config.toml
n_layer = 10
d_model = 64
n_head = 1
n_kv_head = 1
head_dim = 64
d_mlp = 128
vocab_size = 2048
activation = "swiglu"
norm = "rmsnorm"
norm_place = "pre"
norm_eps = 1e-06
positions = "rope"
rope_base = 100000.0
rope_fraction = 1.0
qk_norm = false
attn_scale = 0.125
bias = "none"
tie_embeddings = false
parallel_block = false
init = "normal"
init_std_qkv = 0.0679
init_std_o = 0.0152
init_std_up = 0.0679
init_std_down = 0.0107
optimizer = "adamw"
lr = 0.00411
lr_mult_qkv = 0.4
lr_mult_o = 0.991
lr_mult_up = 0.703
beta1 = 0.95
beta2 = 0.95
lr_head = 0.00445
grad_clip = 1.0
warmup_steps = 322
schedule = "wsd"
decay_fraction = 0.3
decay_shape = "linear"
final_lr_fraction = 0.1
batch_tokens = [8192, 16384, 24576]
seq_len = 512
doc_mask = true
train_tokens = 102700000
steps = 7084
dataset = "wikipedia_en"
Each number is 200 + 40 x the weight over its row's rms, rounded and kept within 0 to 999. Layers, rows and columns count from 0. The size before them is the row's rms in percent of the matrix's.

# layer 3 MLP gate, 128x64, rms 0.23, rows 43-127, columns 0-63
095,265,149,278,251,182,173,220,179,224,237,229,188,163,192,178,214,218,177,189,208,237,164,194,122,208,153,182,224,89,188,214,154,207,261,165,257,271,227,175,196,223,113,186,121,233,145,244,174,191,172,147,184,217,243,193,169,257,244,208,191,225,171,187,246
106,227,220,198,213,185,167,220,217,160,226,176,226,154,212,201,187,246,99,190,190,171,139,238,235,191,231,166,183,244,295,145,245,202,189,141,125,242,216,142,238,175,243,133,189,216,201,247,172,254,230,251,243,158,136,215,178,288,221,157,197,245,216,193,162
098,238,247,184,143,141,244,239,124,229,178,183,180,187,149,180,132,258,237,189,135,145,199,196,180,259,200,179,200,190,206,244,169,127,242,236,211,213,189,151,182,208,142,228,260,201,222,241,225,189,237,185,240,253,135,152,190,249,187,193,194,196,140,295,143
107,220,219,212,199,261,155,228,264,257,198,247,265,184,187,127,177,240,172,192,226,181,156,187,161,192,165,160,165,201,258,172,207,228,205,290,174,253,258,245,267,276,169,159,174,211,178,194,108,190,202,226,163,225,200,153,220,237,257,148,186,156,145,168,202
101,167,212,227,138,233,197,121,205,138,228,272,182,162,178,260,215,140,148,273,237,170,210,192,168,196,269,171,270,122,162,200,123,236,215,196,201,189,191,190,248,209,184,158,152,213,217,190,170,191,190,185,233,168,234,248,198,170,226,201,235,226,263,290,150
084,180,248,215,244,160,282,205,145,276,185,145,180,198,215,231,211,217,147,181,195,161,181,192,213,204,199,145,227,188,258,128,220,195,143,222,162,233,165,259,171,117,214,213,259,260,234,118,251,181,183,195,186,96,198,149,183,237,193,205,169,236,243,200,201
101,177,191,157,218,193,317,186,188,203,123,170,233,159,195,240,172,168,133,197,242,174,190,203,223,229,193,130,238,202,256,186,309,211,147,230,187,270,207,128,148,186,194,231,196,169,103,244,220,181,188,236,202,169,191,171,223,207,234,232,236,225,167,168,164
096,230,202,272,165,185,197,198,88,156,184,236,221,241,170,213,107,182,207,234,179,190,267,178,187,148,237,195,226,220,244,233,131,180,179,259,193,189,210,180,193,251,163,203,264,183,194,232,228,193,175,207,264,156,152,188,263,181,191,226,272,233,149,265,137
102,206,231,219,268,202,130,228,147,162,199,208,222,276,212,303,160,212,165,232,178,137,188,134,154,157,219,212,212,204,225,189,253,163,192,205,207,300,181,195,170,228,155,187,248,117,168,213,181,149,210,249,235,132,249,185,215,205,229,211,215,168,142,245,194
094,253,189,245,90,200,280,180,210,210,169,214,211,162,209,138,231,206,244,183,213,276,154,185,140,263,223,224,186,214,221,247,200,181,197,240,235,194,192,225,198,165,233,225,126,206,196,252,145,267,163,229,166,144,286,260,145,170,183,156,193,211,172,237,201
092,224,205,133,228,224,170,142,290,225,113,160,178,256,212,153,219,159,152,186,225,195,229,190,214,146,243,204,234,182,179,185,192,190,210,167,240,274,219,228,196,136,197,166,193,233,197,144,252,273,118,189,154,185,218,147,246,236,247,159,223,212,240,260,155
102,240,305,203,271,155,238,174,174,195,118,231,199,164,181,202,207,132,138,194,186,200,256,162,199,218,178,181,160,209,229,153,234,232,237,170,163,158,180,142,156,183,208,240,253,290,228,178,220,244,147,210,174,195,259,194,191,152,211,279,229,223,234,190,146
104,190,210,253,109,241,258,201,173,149,180,199,205,172,211,199,205,115,168,227,270,194,159,244,201,225,198,180,175,228,221,184,233,176,229,263,157,119,195,114,254,258,156,212,206,227,147,256,223,272,151,213,166,217,190,188,269,157,214,193,174,261,154,213,218
088,219,244,193,202,231,130,191,196,225,205,174,238,111,149,236,140,223,206,238,185,241,265,175,229,102,175,172,208,151,264,190,205,208,226,215,240,115,262,197,217,153,180,239,198,181,187,219,276,199,168,220,262,189,163,263,200,143,126,231,170,206,236,176,181
108,195,251,194,228,186,144,276,238,227,185,258,263,177,98,235,238,164,239,142,237,179,212,231,191,237,261,145,170,193,236,176,198,243,196,219,94,204,186,135,265,211,227,115,222,188,188,194,191,220,225,261,166,175,176,232,228,174,190,199,132,210,209,169,196
098,197,184,209,226,219,148,172,162,148,104,141,173,225,173,248,111,204,238,225,196,121,224,169,172,211,240,158,240,205,243,262,209,153,213,208,237,164,185,147,212,249,172,250,191,141,222,240,191,206,165,229,179,239,260,171,190,175,144,265,154,156,129,236,190
104,261,231,203,150,227,200,186,210,182,212,197,214,168,152,268,218,118,234,162,168,172,171,141,257,311,168,162,180,222,235,140,194,170,280,202,182,208,164,197,237,237,167,186,287,173,211,173,125,150,208,269,206,148,169,174,176,187,201,170,145,163,213,182,211
104,213,247,265,208,201,284,267,300,249,239,217,232,243,206,188,191,163,159,171,207,230,236,167,234,227,217,167,116,226,253,219,248,169,202,161,229,136,214,238,189,241,196,213,174,161,201,173,220,128,82,186,248,220,186,153,214,230,199,212,217,198,152,220,214
100,198,272,172,194,187,246,211,214,226,125,157,262,252,68,183,204,205,236,174,216,249,265,235,185,284,220,195,196,158,246,136,154,218,191,223,203,206,165,206,262,291,148,158,193,189,189,224,246,201,204,165,205,189,151,227,245,147,232,190,194,179,216,208,220
103,193,209,283,168,184,178,189,252,256,261,204,243,196,222,208,160,202,138,219,259,156,123,182,234,227,167,189,141,198,210,213,220,163,204,214,221,127,204,245,193,259,170,141,120,179,176,157,202,270,120,199,248,189,153,263,189,217,248,170,185,161,147,199,152
104,209,215,219,195,239,214,229,210,150,190,208,251,210,226,235,146,285,236,183,219,183,251,248,215,188,253,210,143,215,229,222,230,179,198,217,232,210,208,239,168,254,113,165,183,182,192,286,196,249,181,208,215,218,238,250,237,316,157,143,228,138,113,236,175
107,216,186,217,153,208,212,136,160,232,205,182,260,186,166,177,195,173,264,159,161,148,197,112,167,186,191,212,265,207,199,139,154,169,187,187,224,197,166,96,282,188,221,195,284,219,138,226,199,265,162,266,234,197,227,200,242,120,212,220,173,180,231,193,173
099,263,204,186,274,218,201,215,180,192,234,174,247,221,259,230,180,230,201,135,159,234,277,236,190,184,179,218,222,209,155,141,127,159,253,245,253,169,241,222,196,281,180,253,224,251,116,202,261,209,198,201,221,199,131,229,208,167,192,210,258,158,237,267,201
120,199,184,254,169,182,188,229,169,165,197,206,156,195,250,275,169,229,175,230,139,223,182,192,180,243,280,127,224,167,267,214,179,167,240,211,181,214,155,233,180,266,244,177,189,200,225,230,182,198,188,198,298,151,120,221,209,228,171,281,176,201,93,217,182
097,209,265,265,179,195,200,183,200,201,203,217,207,191,212,213,167,144,203,228,175,206,287,179,123,163,197,182,208,207,205,218,210,220,303,208,216,201,209,164,215,162,269,215,187,238,140,218,291,292,189,205,189,178,301,197,176,198,209,220,244,97,205,218,137
106,272,245,186,162,186,209,284,187,184,201,206,225,154,206,183,131,147,210,215,198,206,223,232,193,286,167,193,165,230,207,217,212,141,179,157,180,251,139,179,168,218,187,245,281,192,186,180,176,206,157,261,190,227,190,270,301,179,244,295,164,214,180,253,179
123,184,314,187,207,230,201,191,180,180,235,224,256,145,239,271,193,178,229,229,271,261,210,157,198,230,168,153,130,204,247,200,212,179,250,165,215,208,203,208,134,175,224,206,154,174,125,191,204,221,166,286,240,166,159,251,139,169,259,169,253,187,184,219,167
088,260,218,168,200,218,179,133,198,203,202,205,206,252,184,166,211,224,185,137,205,161,208,221,220,261,208,174,163,197,303,243,180,239,206,182,337,230,161,212,215,230,188,128,173,227,199,199,196,169,145,222,307,159,223,222,163,182,173,211,172,140,154,254,196
101,238,227,233,177,167,167,189,221,176,273,179,240,279,180,151,236,152,170,147,182,192,209,223,169,174,238,181,225,203,222,218,147,222,174,223,210,164,127,191,315,259,177,161,167,232,175,247,186,189,168,195,227,255,146,123,210,192,276,180,166,147,196,127,172
099,229,198,200,172,206,195,193,226,163,203,219,163,217,157,239,209,228,309,135,266,226,225,214,297,169,117,209,189,215,195,160,179,176,194,210,267,206,151,225,133,223,156,196,194,242,184,197,159,169,125,206,227,128,176,176,223,240,167,183,228,160,120,206,123
100,222,249,177,204,200,205,303,126,109,195,246,244,308,187,200,213,183,207,206,184,176,172,216,232,232,217,159,221,253,219,202,161,196,201,198,236,229,216,214,211,236,201,169,188,166,220,239,156,165,203,239,264,158,288,132,173,127,177,228,178,218,111,192,196
105,219,199,184,193,183,227,254,261,247,242,194,182,141,240,237,120,229,182,169,262,206,182,189,198,259,214,153,168,151,198,180,223,260,231,336,217,176,172,228,158,149,220,216,216,144,235,251,231,211,206,225,184,181,176,127,164,244,207,101,199,195,215,199,224
080,239,164,147,209,194,216,182,189,189,185,257,204,249,212,275,185,201,211,155,223,154,214,248,179,163,210,152,145,201,229,231,180,190,282,231,176,211,218,143,197,174,262,180,220,257,229,235,254,228,222,207,291,142,162,171,181,281,179,187,281,198,135,146,127
100,231,246,189,202,103,265,186,233,186,181,228,186,238,184,171,168,191,150,214,186,197,206,215,197,221,179,121,101,222,194,189,181,200,190,173,192,206,154,286,180,151,215,173,172,260,212,214,240,134,216,140,239,133,239,181,292,139,214,235,264,254,223,201,215
099,170,153,228,212,230,176,247,227,190,133,216,153,176,224,234,165,137,168,224,164,227,179,168,213,251,263,148,185,133,204,210,242,212,274,178,170,257,226,170,198,235,153,172,164,254,236,219,227,157,105,210,265,161,178,290,193,252,236,163,172,179,153,232,178
088,260,196,208,180,143,158,180,160,202,195,261,235,231,115,192,172,143,194,183,194,257,158,124,190,257,194,192,227,192,285,149,156,241,202,170,216,273,177,210,253,269,151,211,171,181,228,218,264,232,131,191,183,133,260,152,208,187,223,195,208,220,188,253,230
098,217,222,147,210,226,224,183,158,159,183,175,166,276,172,178,189,185,228,232,150,171,224,95,226,188,210,149,229,200,215,153,191,204,229,192,148,179,257,197,192,147,120,175,198,195,152,291,214,177,149,165,234,234,238,224,180,160,194,235,258,221,201,329,210
099,282,224,166,153,104,206,266,215,184,188,177,220,235,151,146,164,228,209,272,176,240,186,228,117,251,232,187,245,176,231,160,192,205,211,288,177,159,189,171,173,172,257,163,225,199,212,278,158,254,193,257,236,186,177,235,228,215,216,199,201,124,239,197,195
085,226,252,193,241,182,161,238,226,133,303,190,229,149,173,196,232,195,131,222,187,120,151,177,146,168,241,131,213,200,247,179,200,138,218,130,165,259,180,201,174,189,223,214,221,171,257,187,145,259,178,177,213,230,208,216,183,222,189,226,198,237,292,250,160
103,288,204,211,197,152,219,211,305,197,213,221,200,216,184,263,213,183,154,193,190,197,217,158,236,183,200,187,117,263,197,197,206,120,208,255,269,150,161,192,175,184,197,184,119,173,223,190,229,143,222,204,259,219,147,173,148,266,273,235,184,182,172,143,227
098,188,198,238,161,167,264,224,179,204,143,246,170,236,205,143,172,220,213,202,159,192,230,209,162,160,237,224,262,250,148,142,209,210,284,182,216,246,138,181,259,211,173,92,252,190,220,272,124,265,160,201,256,197,223,246,249,188,171,196,203,222,176,212,208
089,238,291,175,209,182,171,207,95,216,190,252,229,234,218,203,172,201,218,219,197,188,192,139,113,180,240,139,193,147,189,163,277,234,259,291,233,155,234,243,169,251,182,162,243,254,173,220,225,181,223,180,177,197,187,204,176,270,244,193,237,169,210,243,228
104,200,267,250,220,223,226,185,229,243,232,169,184,173,187,209,250,177,173,184,195,201,186,269,219,263,241,147,174,149,170,208,180,231,195,203,175,154,283,279,305,172,202,131,256,223,223,223,151,205,161,153,278,179,228,189,153,203,226,239,127,182,213,177,251
107,195,208,180,169,130,177,246,131,217,138,208,206,195,227,218,192,125,172,163,290,193,212,192,166,196,241,133,140,197,122,195,193,230,251,225,182,230,182,232,232,189,201,243,177,213,181,201,296,268,218,128,181,158,188,201,145,229,261,129,205,188,237,141,186
098,230,182,164,209,153,180,235,232,149,209,182,235,203,160,198,163,186,186,218,157,231,139,134,220,238,172,197,253,209,201,157,179,180,218,227,184,239,131,204,310,224,258,220,241,226,227,180,218,222,148,249,232,206,277,219,214,137,314,230,191,114,192,161,188
109,213,209,193,141,208,212,245,263,200,180,148,146,179,226,197,162,174,222,186,203,124,235,98,137,197,237,152,252,218,242,246,188,221,261,170,273,183,242,208,250,126,130,187,181,168,136,240,251,189,172,150,205,161,188,215,173,205,195,157,201,203,119,186,190
088,187,223,179,209,171,198,199,255,192,164,231,197,158,152,188,112,130,199,215,266,211,220,175,245,290,172,212,177,96,201,215,198,190,301,183,207,220,232,209,267,155,189,205,247,152,168,250,208,222,149,210,268,257,184,227,218,179,180,183,242,252,175,252,159
091,155,156,264,180,136,184,259,224,276,285,219,187,280,183,180,237,178,226,188,168,209,208,254,180,243,197,165,190,213,206,237,215,249,144,265,167,223,182,146,239,205,219,169,245,175,236,266,185,177,167,163,160,201,126,174,153,214,243,260,141,187,151,243,179
104,215,245,158,160,230,182,140,236,124,150,207,307,173,222,151,147,114,185,202,220,204,257,222,245,188,190,133,155,272,181,156,213,236,280,180,200,233,198,177,177,245,176,206,165,235,194,241,212,197,243,226,173,222,161,228,217,200,177,209,282,212,195,133,167
104,187,193,180,137,189,163,243,236,182,207,186,225,148,209,213,150,170,177,184,229,157,226,180,204,223,218,174,128,277,205,119,193,178,207,73,260,205,161,186,241,228,186,189,265,165,210,188,204,246,103,173,228,188,159,274,262,168,185,196,171,217,157,213,148
108,225,169,287,194,184,214,239,260,166,254,252,200,160,207,239,219,231,211,189,199,205,219,251,217,217,217,167,211,155,176,232,185,258,169,186,205,221,179,203,178,186,313,166,211,188,240,256,210,194,188,168,285,130,199,187,211,193,246,258,59,157,223,216,217
106,224,235,215,210,157,252,205,162,238,166,184,196,220,207,235,195,236,198,141,308,164,202,236,164,250,278,166,158,138,197,234,242,255,178,226,215,230,239,219,236,175,173,227,184,199,225,169,259,129,132,119,267,139,177,240,177,206,193,217,186,213,155,244,142
090,220,207,278,192,201,197,254,166,171,184,259,182,199,189,168,147,265,174,305,186,202,222,233,230,187,260,200,212,184,136,151,238,241,244,193,175,180,271,195,165,251,160,179,182,193,207,144,261,184,199,121,191,211,203,229,193,206,176,260,203,304,213,235,128
102,188,167,227,244,182,201,190,188,242,111,186,180,220,182,156,159,141,293,176,274,196,260,90,196,183,182,223,234,230,175,216,167,172,155,237,188,146,234,149,219,190,239,245,298,212,167,240,237,174,152,189,158,216,228,176,157,238,175,180,220,247,202,233,169
106,207,181,165,158,256,281,211,160,216,131,211,183,177,251,272,187,238,114,198,194,211,211,123,245,158,211,108,216,219,248,185,219,198,244,217,253,211,151,156,160,208,164,195,219,251,167,296,219,149,192,204,231,197,154,172,182,227,195,210,263,148,184,155,208
105,242,266,256,201,188,182,193,189,231,196,204,228,211,220,243,198,136,85,218,194,198,186,210,151,223,228,185,152,191,188,245,174,141,218,205,115,157,214,223,205,219,199,147,261,207,167,142,236,177,176,239,216,213,163,106,141,192,270,223,131,209,238,270,236
097,170,197,219,194,184,293,179,288,144,132,215,223,188,141,191,243,223,159,164,172,162,302,141,195,254,180,159,178,121,283,190,223,237,176,248,215,190,98,206,202,233,206,181,169,211,224,187,146,200,179,225,207,189,182,188,167,231,228,190,153,189,174,177,237
110,239,226,286,201,129,237,172,198,187,192,296,198,271,188,211,189,176,247,199,256,217,175,201,226,183,200,179,178,179,170,223,232,239,215,131,163,208,170,176,247,214,201,91,255,191,249,244,237,214,109,265,219,207,185,144,213,200,282,248,200,179,183,214,200
093,185,203,203,154,154,148,186,227,179,289,142,257,145,172,201,222,130,218,212,214,225,194,143,208,196,177,178,106,243,219,174,168,215,188,154,244,175,203,212,189,208,296,221,231,195,265,226,202,234,163,223,242,238,174,216,266,165,205,272,98,174,189,198,161
094,165,195,249,180,259,147,266,171,192,177,222,274,147,187,230,207,277,201,198,271,247,302,221,205,202,209,149,200,218,210,126,217,136,172,151,237,234,262,164,199,147,189,214,252,163,227,231,152,145,188,193,178,164,217,213,172,279,230,193,215,222,172,229,166
114,168,223,241,202,259,286,191,245,202,155,116,192,280,162,204,145,275,247,138,287,170,196,211,208,235,199,156,210,188,206,197,191,237,256,258,155,157,139,215,219,196,223,200,210,214,205,233,227,186,200,167,139,179,209,228,257,238,271,223,206,233,146,195,253
122,247,279,235,161,176,208,191,170,129,170,190,251,296,158,213,182,186,180,154,180,172,180,166,168,199,136,147,175,269,226,186,154,177,170,173,219,251,180,218,224,239,202,200,181,269,233,193,213,157,216,178,137,110,238,173,207,178,245,194,206,109,158,256,170
103,217,208,211,182,163,202,166,170,137,115,205,198,272,220,154,182,213,247,267,193,189,197,167,211,261,161,200,227,192,259,182,184,196,201,221,220,230,270,217,232,239,229,181,207,255,108,201,162,167,241,231,209,175,242,277,124,171,295,242,182,241,180,258,240
096,207,271,195,200,198,269,209,260,209,181,189,207,239,152,162,212,187,203,208,234,234,196,282,281,197,227,144,257,187,150,142,159,228,184,170,206,163,222,237,213,162,165,142,182,259,238,242,151,269,168,215,189,221,198,241,282,195,270,154,240,186,267,150,218
096,314,220,189,189,150,166,195,190,201,216,296,236,173,205,106,174,195,191,194,261,203,240,190,205,208,141,195,149,227,266,193,204,171,259,222,181,185,236,231,170,197,223,145,208,193,187,235,190,235,165,171,190,113,241,173,256,259,146,222,244,216,178,205,115
089,272,178,155,205,309,216,161,148,190,197,235,141,233,212,260,263,195,173,249,235,145,208,200,256,182,133,171,225,238,286,243,155,207,209,182,159,227,240,181,173,144,175,206,208,222,168,237,163,215,197,233,181,184,151,182,185,226,131,249,153,164,151,147,220
102,191,225,255,168,261,210,199,287,241,273,198,276,281,190,238,219,183,263,180,222,233,243,278,225,224,214,177,186,208,151,236,153,239,187,188,226,156,266,221,192,190,136,157,224,187,223,215,222,184,129,163,252,239,197,220,184,233,211,138,239,218,184,118,206
098,160,205,174,248,202,247,235,222,198,186,239,166,286,237,165,178,180,247,182,286,120,240,183,89,190,197,170,146,145,242,170,175,234,245,226,256,201,194,219,185,234,218,235,140,186,168,180,212,243,248,248,186,163,120,200,255,187,226,197,219,213,176,139,179
097,262,226,176,181,211,230,274,225,246,167,170,184,243,170,290,186,197,205,207,219,130,190,226,180,180,202,187,189,273,160,227,191,159,157,217,265,171,208,234,201,259,118,125,197,248,127,203,226,135,189,191,164,184,150,209,191,238,251,190,192,109,153,164,226
099,204,270,232,178,146,146,241,190,199,100,171,212,225,129,201,197,127,185,204,268,213,190,182,240,209,245,170,222,210,137,185,226,243,171,180,188,292,175,205,223,170,134,197,191,161,245,216,103,265,174,213,246,196,163,218,200,226,182,205,250,195,222,194,122
102,154,224,236,102,172,191,265,167,173,158,221,194,163,263,290,136,172,129,248,267,169,171,170,166,233,186,206,87,224,161,195,213,174,200,193,264,209,190,185,242,209,233,201,207,135,164,204,216,206,168,207,186,204,187,254,153,181,154,240,199,260,189,209,176
097,229,181,136,156,179,142,232,153,220,182,230,194,292,162,125,248,132,190,270,228,166,201,215,202,258,179,215,194,186,174,200,233,239,192,187,186,266,154,222,231,243,203,181,189,108,199,214,122,239,210,170,253,206,152,243,249,223,176,245,188,196,237,233,121
097,211,180,226,244,210,132,149,164,266,210,232,244,171,138,180,192,178,175,214,234,234,190,87,134,158,218,173,237,241,170,136,167,255,210,156,141,154,163,235,216,215,239,181,218,224,205,224,253,211,226,249,178,205,176,238,279,275,155,242,202,191,178,257,196
087,162,162,166,209,144,206,241,208,194,202,195,254,232,223,199,244,231,211,191,209,182,267,184,168,166,248,147,216,248,229,127,148,229,156,202,199,212,123,208,247,138,158,239,179,75,122,189,215,229,157,254,204,244,190,235,204,202,148,268,217,215,185,243,152
099,263,209,232,151,155,212,187,158,151,197,237,215,156,145,194,151,171,236,259,230,128,220,208,205,158,165,184,192,211,206,223,219,215,276,244,234,230,137,213,172,256,243,166,225,155,163,242,292,207,147,127,150,231,170,148,198,159,212,199,208,145,135,236,241
096,189,245,185,252,158,243,172,146,192,186,190,210,203,128,217,202,206,223,193,263,226,162,205,220,101,134,107,144,256,210,208,144,192,184,149,234,209,157,160,152,157,209,233,176,257,157,223,181,162,193,248,247,174,167,212,229,204,249,243,207,152,177,150,118
087,183,161,231,294,249,107,218,204,155,223,202,235,194,196,117,236,185,271,131,246,151,108,201,206,242,185,206,203,138,152,168,151,229,202,150,176,217,221,208,212,201,249,180,193,156,167,246,199,236,192,164,264,204,164,190,244,160,227,184,209,219,263,147,201
089,235,228,251,255,219,174,248,231,196,240,160,238,183,176,176,271,167,223,253,180,165,273,254,290,107,125,190,187,248,219,176,212,255,200,227,188,235,264,186,174,140,152,231,188,259,240,186,183,222,199,171,220,197,205,174,162,168,215,199,280,172,176,190,142
098,308,195,210,218,126,193,205,173,170,140,206,180,192,238,199,211,174,246,283,179,209,261,184,201,205,201,189,177,214,173,166,204,172,230,187,281,291,190,212,204,162,99,153,247,283,185,254,188,220,215,257,230,178,187,262,194,177,207,260,213,159,202,240,221
101,138,184,232,209,221,216,199,196,166,196,192,204,267,201,270,210,160,103,121,199,181,186,190,150,193,171,177,153,202,194,161,172,135,156,217,171,217,124,128,262,253,241,181,197,190,225,161,224,228,135,252,196,201,246,172,151,227,279,196,182,125,246,175,224
097,213,189,201,213,176,265,266,211,209,157,288,187,187,217,191,186,187,146,182,213,235,214,176,219,148,193,130,143,227,279,197,193,175,201,196,165,182,241,125,163,184,186,211,218,233,191,279,206,257,197,225,188,110,269,146,176,144,237,223,271,243,142,175,250
109,248,214,153,269,192,202,154,148,168,216,149,214,252,184,175,205,211,188,192,172,190,134,160,227,161,199,152,230,184,176,217,268,230,257,198,132,201,257,175,280,229,190,202,211,154,187,137,236,279,143,204,164,116,231,155,211,233,241,133,223,171,240,227,150
089,132,218,185,232,127,260,281,200,119,228,193,169,214,129,251,213,200,215,211,206,224,207,185,189,182,256,175,135,253,208,153,191,277,170,190,172,166,215,180,256,214,185,244,228,228,170,195,243,158,166,211,230,155,239,258,236,254,250,260,228,219,242,274,172
087,200,148,210,202,222,208,277,223,172,160,200,259,213,235,219,142,172,201,176,215,263,274,118,122,204,229,152,242,189,296,254,216,211,293,170,236,175,215,255,228,209,215,199,237,179,251,143,190,193,193,231,270,199,246,214,202,236,212,206,184,169,209,196,125
091,175,253,141,161,218,228,265,147,176,201,255,168,174,143,217,197,190,196,245,184,216,236,190,205,200,109,130,196,125,154,123,169,228,183,295,134,201,200,152,163,152,190,179,289,194,174,215,228,249,194,265,189,160,149,225,193,201,182,215,223,212,210,226,177